Part of a small language model's weights.
Size: 9 layers, 4 heads of 32, vocabulary 8192, 3.88M parameters.
Architecture: RMSNorm before each block, embeddings untied during training.
Training: a variant of Adam for these matrices, 16260 steps.
Each number is 500 + 50 x the weight over its row's rms, rounded and kept within 0 to 999. Layers, rows and columns count from 0. Numbers have three digits each. The size before them is the row's rms in percent of the matrix's.

# down: layer 5 MLP down (transposed), 512x128, rms 0.137, rows 486-510, columns 0-127
# up: layer 5 MLP up, 512x128, rms 0.146, rows 487-510, columns 0-127
down486 105:452496422535491466520496488598490490469475496408478469435513541527524432569475510489509486565540477465528479465410470554543524476620446458506556453488422516463572498506449427599447531533556455441554465548432516515467492625479528405583538428491559467441522498576472405561506581433457519531392549542432515419511524505520532485440538460425580509479540510490480550444535410555483608520529
up487 020:468535484433531527442533394544499474373445571457533483494467465565439566528519526582498414570489538522585520507517536442518570573441491586474508497490484513566525612472568450527501523437542550475512514493523522443453433418435484496493569507423596524434542439428458433498483428454579471450556505521557507508442552571532582569473570509487469596501480547501449498545475506461581487387521
down487 013:505497443533415562562525418568481583478485484546411550497497554485506543457513467443494526321471508515478481551458486448451468475575580461483511449559570574495476451516496545526489501558514512498502487499516471526408506525642559495535372556503552413535459536480525418526511506467446435555543449540500502470530484455462514433486478371502414529507561383470581493429494499517513460582504
up488 093:415396450518585490554485501538521474421482532411579490417501496535619530533466542530426384487497536559506446467501475419532537455511504511430500421381538472454460512566545475478487469411547424504459485486421439421514532467532447557438525479495516448447450524545536465467531438462525465540489470523556432471432473623479591535497451460566508520501484573495544553542538579442447478419465
down488 096:460533547479424467464601475511503469535513497530432528519523521475402353474466499414566522449442452492539468549475517607478551499515558424606526464533490502461526409472425492531513566591464524508580513467493507514478433540562518491602466660443615545482498505517466553596499474475501517425417523490470502546558491505486544487508557451557458489536525464569532515471469510542537607440457
up489 102:456442545485545441497458494504397511284532535482586520477496520507515482573495509585566425539460509513481491486533537439461442553420456435465486572531545479494502527508512537477531508415546477508465451463458440518491487483473578444471608472463536526561563518456521494420543485509572426392581423458524505501424538488561578518470459565532557519382522459552435461540557501569498514532521
down489 100:503503536429527496478510588482546442433581509542518552450511504424466470447420403532501453616458504507499476573508552556439537637502470593547440483510544545509417548557523584474464570483473460527491489502523465512483506468305463489518546521481506591488564499572519503604553595449497509511519472546501566496485481529566499473472497600484430506501496553435483440482490508529467591590487
up490 101:496512472505431529479479472585455542487436476435465524459580442542489429517525578504528478529474474503429363546470506447462459460520500478493538455350494575585509610540492456511553551534584514535435537506563530524422475478444503511502451555483494484546451600576421523446571554524465421481462630494462437443476514569524544596403437490486515518461467550499511599561535525489503494490448
down490 103:487515574444515483588445530556569500538437592513411483546466463427406435560524543578565583453622596508567515493554530459507483530477447480379531423457541459477503446465506481458443565457507528403477471582406533489495499519437520542490521500472574535467492438526541487489512501561487567517552500468564333477494477533508516518475462555526483536538526526417533544476528439507612484513464
up491 106:543610506536528526516529516529446458474322544492485486476554489560431439492420551446564496509472482472502417575547532447554514543607463501403433482497571408512517521580501461443569559445588533542546593519539513526499539482493520545565451478472502541581443538352470510470571509496513502488554516485522429465512473446465566479396455523583499496543469462441470523556488575458520503531470
down491 103:545528534530444491470514533504514420549437460476478515507592460504413466427473608355537436510509565494511597425528442452491446506515459486452508493528454473517437477542491480416613507544460470574496508386542411543480514409499527446513467444507470523488405469456473510563532544443413555505544464442529450563552582495500539482437511541472531450417521458544470547554470553419444550585426
up492 103:547489454497625611509592504670522462530515517446430453482483427544402534549546515506457482524504535485546476451412471468572509495559520557424526486453496510462474593462477523559509431516505479553504571523588495458519478457438570431504532449472466485439516631481415526621555420493502433456469581507491468508511558477471483518538502468493553555535548483499510564501549532514609460546536
down492 100:557555488482547476546530558501525519591493515593494459457529562492495463559434522439470515529525499472477516518494564582466599422491531500452501532496371407472533630536422423500553513541501493557438561449567569452596537489464519426515468499571452482430537508475495571524555476381461530523442538448472563453422472471460380453570539395484475451520557516520521494464585485472467552535506
up493 092:530447550514493559404564583537499553493498497473609504572527433488466412560478589471519473522537483506508415527497460494431492500436426483473414605494493468570513550422470409499616487496430493489476498571599462438513574491489548548462525492458564598498519509437444417590559508474471555531468507536552503576496588439526573481513513455528554458425552549472555445522477530538552545510591
down493 101:496405417494518442459512483535489458470562454581501498529445594557504558510526473405515454487584453457498473582557406587467549512473536474557577531455436485528505464538435476526489457554451512541484536538470490447504480592466468609457448630487582453461510536489477540458554431614555513541440472456507478485524473455588532572515542514473482565441542510548610502531515518475399429563569
up494 102:431526377474455452540512551572444432416497444388477515657510551494509478412543466517434550535527565480430496552591536477494489591478577556469515569486503471471551516424577471506486475446371525469536545457548478499464539519476574527553553432548480570524454511491476507452504443427526503559491482505484524435551577423543505460383505517520552505460480465491533464458534533524531407451553
down494 105:467447499491454450526477432421391536606511416588467483463580455508547482536500475494581529513578553520525490457475500491518536457429462446513439443444458479427428535487600423537532535564505489482434531503466506568519464477553525629485495425490523469488482564471438508489554614523545484398608494496507487525505475473471515431611465474427422465627516593442535563494477517482518529483478
up495 128:476503516450542457537564464558483594495433487385431550509505460524606574455518494480514565544552495531496569412471387479584434515461560532429564564469529594522582520486546512532476535462488478440594582506575516466437472532506504561449426534458509489451474463456467500470513457464506434515550491506522493416469519558558596627514490520521572489491568531537549490502535425505528493453644
down495 113:478559446546480566508556558486447435427445461499471567437491516508414487507483556581439498543422564523512494559437476468552450540450458563442575525459500527507442503528525521466401506554575544378443478553569518541505535432527475441560506481409458423478504486376496544528452457546450527572491553563530477521480533520464442572519445537483512532519518510489456283512473454488476480485447
up496 114:524504393468477444546506428508516501434494480494502453478528387536512513442534547471470344494483577523480481468437498544542518477586538547461446427484451522493452568542434568536398375518500496429525536517493462490484361504472530509503529435517545504519491503501393420608515617395479521521517419496513512556433503499509502504453533473577492614487439538473539465435468461542497428488507
down496 110:607491516628500476472476520493461538448535542494512428332527511432601494544577527566562552506502510459468502509479432558553442495458439536550535546580467441462551469492406511499581582478515478521575484439501486551543559456531418523525528458490473566559514490507526477459513414516464414502501566434440465451588408491460357568493491506559443521436516530466531466519435512482481480528533
up497 098:446481510509561532561537508551506525463483584451490450537484477582520586440517504532552516503520487538476537494529514463403448502496488525443537468350513460468510491520476510475430402509558531518529487397577415549424549428454511571465557437484514508502575503385454455457519568472572500422469440472536462518513585479621591511506518494590583446519418456462423495537468552581514420458538
down497 099:522565553447533613499463415528550482559449594471474497480615488497516547516511533566452519447468490484397482534646485577566480461546575539606543472501528456479505381546554604477522552536475552510535465467481630424493499555440516505474428486508473490555511447548492526411524528576482444517493523465428448455450583554524544457509504533535510572451494405528484538509433485503524544539481
up498 104:477548502503529520582449466532557509478479516465468395553430408547448599451460489482402461518518421560490467524510417470545483507564464512454484473499588477480580457503457388465524528354516474566505482581526417450460500364492486456513534451455583457504503451494476456582578493540476502504440474526460597538437534460482523500445516480538461499413444457394434490448519470424563518524485
down498 099:530499429452406420515486541476594527489601455436476510462473489494509521534516508486497478531619483567576511523499556412405532501435535478535541427518514478497449542431461506495475599395505419483535550515558537500609414425466429446481522435464498485514551440534535498444451581457497508524533479418459541545481576487513456420564497451563534480543498583486390477447547625482476473475552
up499 088:494398553523509495471455420569525523492513545433530407521508474505543466382426496609498532624500465454576452516489492483477514467533500473544514466472468519498456482459526371492468502486493513481468562517443469573460485542454472484561493606467528583463448423503499568590510533431476478471471485525446522449341437430566577515456578440463566580511542545546457487556491532490460475510389
down499 093:502446515500475483535492418483394569592466523531554622557561554513546462402550542514444454518471508540508486447539470467612503490540498507552479487514538463498566547540451504525470461519457553417354443530456567419541573472572526522590472468450515522478469479528560497495487488535544607535482488511540496370525442494497607470398501506519504500349466478526555468515477479576537510464518
up500 085:489457428421450665397412477572536387510479474498386527553513607461471512491491573463556486557494579506540518528522568494522547508477525413487526570513431540494514501557473485581465489503448456430464494492468483499498462478519467563508567533492492524556540604555467483437468454496544478515605527523513580513493487487516537452494417536545562518522478563571443450426386549452444433459474
down500 091:389509470477529618476471532619479509551439496435484520553555457525486413559511529531476502534511433442525575470506433461417534449552486473530506540490496603570531469514429496456495538508492551449532555452541496567422508515479457508469380546499440507497477596452526418508516522541599507469540526442491433468488482575518576401414500487560422441460472499449420579494437556491526443398460
up501 092:552522565462461486507431568520547486446443577519502601566459425522537527567520512510507558544605549421515513560517518446434514476486578493465479548500583461569604517524508559441581550524519469487501499584547570462491513438495490549547575487497569621486590407475487409508472540501496624520402536579464556489402512517452539461471497523524468505539484588489502495616516484520506421498516
down501 096:611584546569433562519467484348520579409502496539484497450500526523477483545513530417406395513557476478504480492500531524473525420470505486468520489458559465495430453524480506500496523573492505498542495409578501493446526544435567476558412544423538579466539429419450602511534499453478561600480513485499568546505495407503547484454478508498523550478512433501496509529404528513469408394591
up502 099:569466443522510470426607457548546626486532445439474399383467532559494480503540472482533537542532506515583435479537423472503449507487454469548526487447520524473483522495526450449514573411492527496506520552441587421519421535432594468536419547503527502494471558478443479528468502483456478543463477519512391400403459445504493475496540481427520617523572491401480456571548509482470456426417
down502 100:412505479393566561499505436582400442569500401550497561462490513537576513523490573527472487433461555568552484551458490449586517448512490515430528529464464476476524455461477472446422412424425542465484432475416475472403562535572499436508476534446520509481456469470532444485536422524614473518506487477485512462580428517536574570477480511566400541471521520543581619517453440534519524506511
up503 111:508550401435468512537521502502456452463478518400465473478500545656448478475484535554545525550459524467441463499569464417512538427470541529443518477514492468489545493536495494524565462513466525508515451581528598506485500521439586517503420493467459444571603452339473390465479538427535446498543572436494504471541530455480590470502573565514513510501517412493586365513580499536529494477523
down503 117:537517452545531470515532547583477578560517521458398508419551438423527494563501518495487552535523543497504448466527552591547586546488588557575461443573442462533546405501518507483433524400462523459499536471500528501454552561417455610507513521563458564425530439510514465538522521502430539546553438559390477484482504498473453516458618562480511505384505444484582490573399527497562495462502
up504 128:421504485413551542493512535544509462484343545508486481473494503614544564438464470555494438551426541596571528397436516435546537519580478501448493558407517541521616490525474528504487530518517571467548527485471549494542492423486561511475448546511518457476503470483507393444438602532552530521530470482564472538515500565484514531533481608597469556489509577486493510589399577485497540438456
down504 120:564418478445451473605443582579484561385518513509473483521491407560555501471458433542479485543481537398513529494502549445512512490489421456474564524517492434495490549518559501451506628524430492480481527542488476461558549444481533477380464524446490584470490524523544493418505527492533544490471442460430496623418473528496498464501591613480444566464513543434552560552491434495440531521382
up505 097:453519341463473540486526473537532527455467503537508513607557432441500528519487457548479461499482598532516414527528518425482438460414473437471509564612568525462521565459462547555488455476491471447553643468432511527600436468453446468539492408491530486456550492513430507514601465475464448504435478472404548555584457435582526470471570463509503537454528548525507550475476426549517570502514
down505 094:459377507340489514505396524486469412467465402468503487454413524410463562508507494511529515518516507553580427538491501555485556527553400517400531482507474426454580479576447466386470431510523498419460494485474524418503434493556467545605427535509598507513468498516457526522498445527508423459531458502509449472509433483516532485502473451508476518517469549494529550505536601475442472418596
up506 104:513514454538503513480541477548459556398490508403537521543449474515512468537484483477512455529531602511627421460509432544427529507526600501530368547461498446472573628481571544510488559500424549527562500570549519472406467458498589497481535484539510417559438484487498448494573406411507562584493442447555432471399525504520588534393458494552453510502522536515522522523517523517521509501540
down506 103:438560584538465534484573524445463500520479501538417602409540457407626460422475433433384512542615461513463460471484532512539497496468490581468581533526565533492475534457534516534386582487526478442522439526504460511498483421498588446544556475528490505544489522427561493561475557489499550530481493524444570460488496515547586484495545490496537449473392467556543502437442423438465480496400
up507 101:512474394410439489471539544513494526504476484589537494493514523482442415535460553447509423516448602577433568393469554518525480481531476502451586475456482535503497554505508513456553525434513587440602580470399439529466531539457487535617572449537502436524563506419483482463488540493566551472485542376525563463500486480532481449480541472492426559495542558434452493573453512452476460387439
down507 099:614520400476569543417529538431497478610532505416457583511466481485466470463631491452565488519495473513554437559512466551513487577501484486465554455560593474419430465493475483503485452534536532515490601464527566517536495450477547508445611480569569594539558501499580528524406530485577474454456439464480590457543455552579516524466421501488519467539450465519481500527562527533510592424491
up508 093:512529468418492502480480522493478519462483540506614528479483423449443581537475597494436505608516475438509587456539437521541495563521432475529469517524446449610573503421529424551509535508447589471535440500576467443492478609481552510568551485392506531394518513424603515547506514590502509526504482470551395582514556430426526510467458502546472472588522506450514500562474527456550455540455
down508 098:451462454600485410508530516372581484616572413471522508493533516508485503559529442531578492550577536496521520499572470583500469402571602543536596449487481526434529548466485522532457541489548512562506496414457535481440514507427568541471508539506423524514580423530476486521508532513480517668526515461484505563541478525566519524499552501488521512472592528551505469570490586540480511405573
up509 099:426459537507453555536560589537444465490442552606547469484489497509502479409578516508493446541486534586481499434532574530462543499433493465447475526551453460496362466469485442550538484420521441435498504505548494530390528527474548505467491461383533481497432525470472523455394492533584426619577390530460489519521496527595504629447481482563496464515517515509503499567493552468499422439521
down509 093:521521457457408506504537522518432488517517514570421528568535536525519514533466557484568464448485465411571555535555579501528497442482537463440485574487470542540516475480523420482485576498484456451457534486480569484614522532497436573602527493488464562506524457525543626389472543470551476399512549468586551472460497402447626541541462479461482453453515445485526603496440485571402519498590
up510 115:464508509529456477504491440475486450443472568544515452481490407526486510464566474452591516534493422586542434444523494558633591497508501411419372559498496496513468560475545516591549422490515540454642503455493474479580570507419516370542546439522541484486510548539588439459525498530526575534532502488651477427530544580565494451500464485488508517496494512512533502472449508526496455464510
down510 115:570537513588487541506483510459498461447505475591537556487510604493490392508561477466560430575565465565574511497449451540517600454468527487408399414441546514498548472465515529463544394518567471565508536497595405616537449498567504528509455534494539504560505504530566569430491434593460559413473505422468456496580480467429511474495431496440571501483543499471488504577460476545530475494491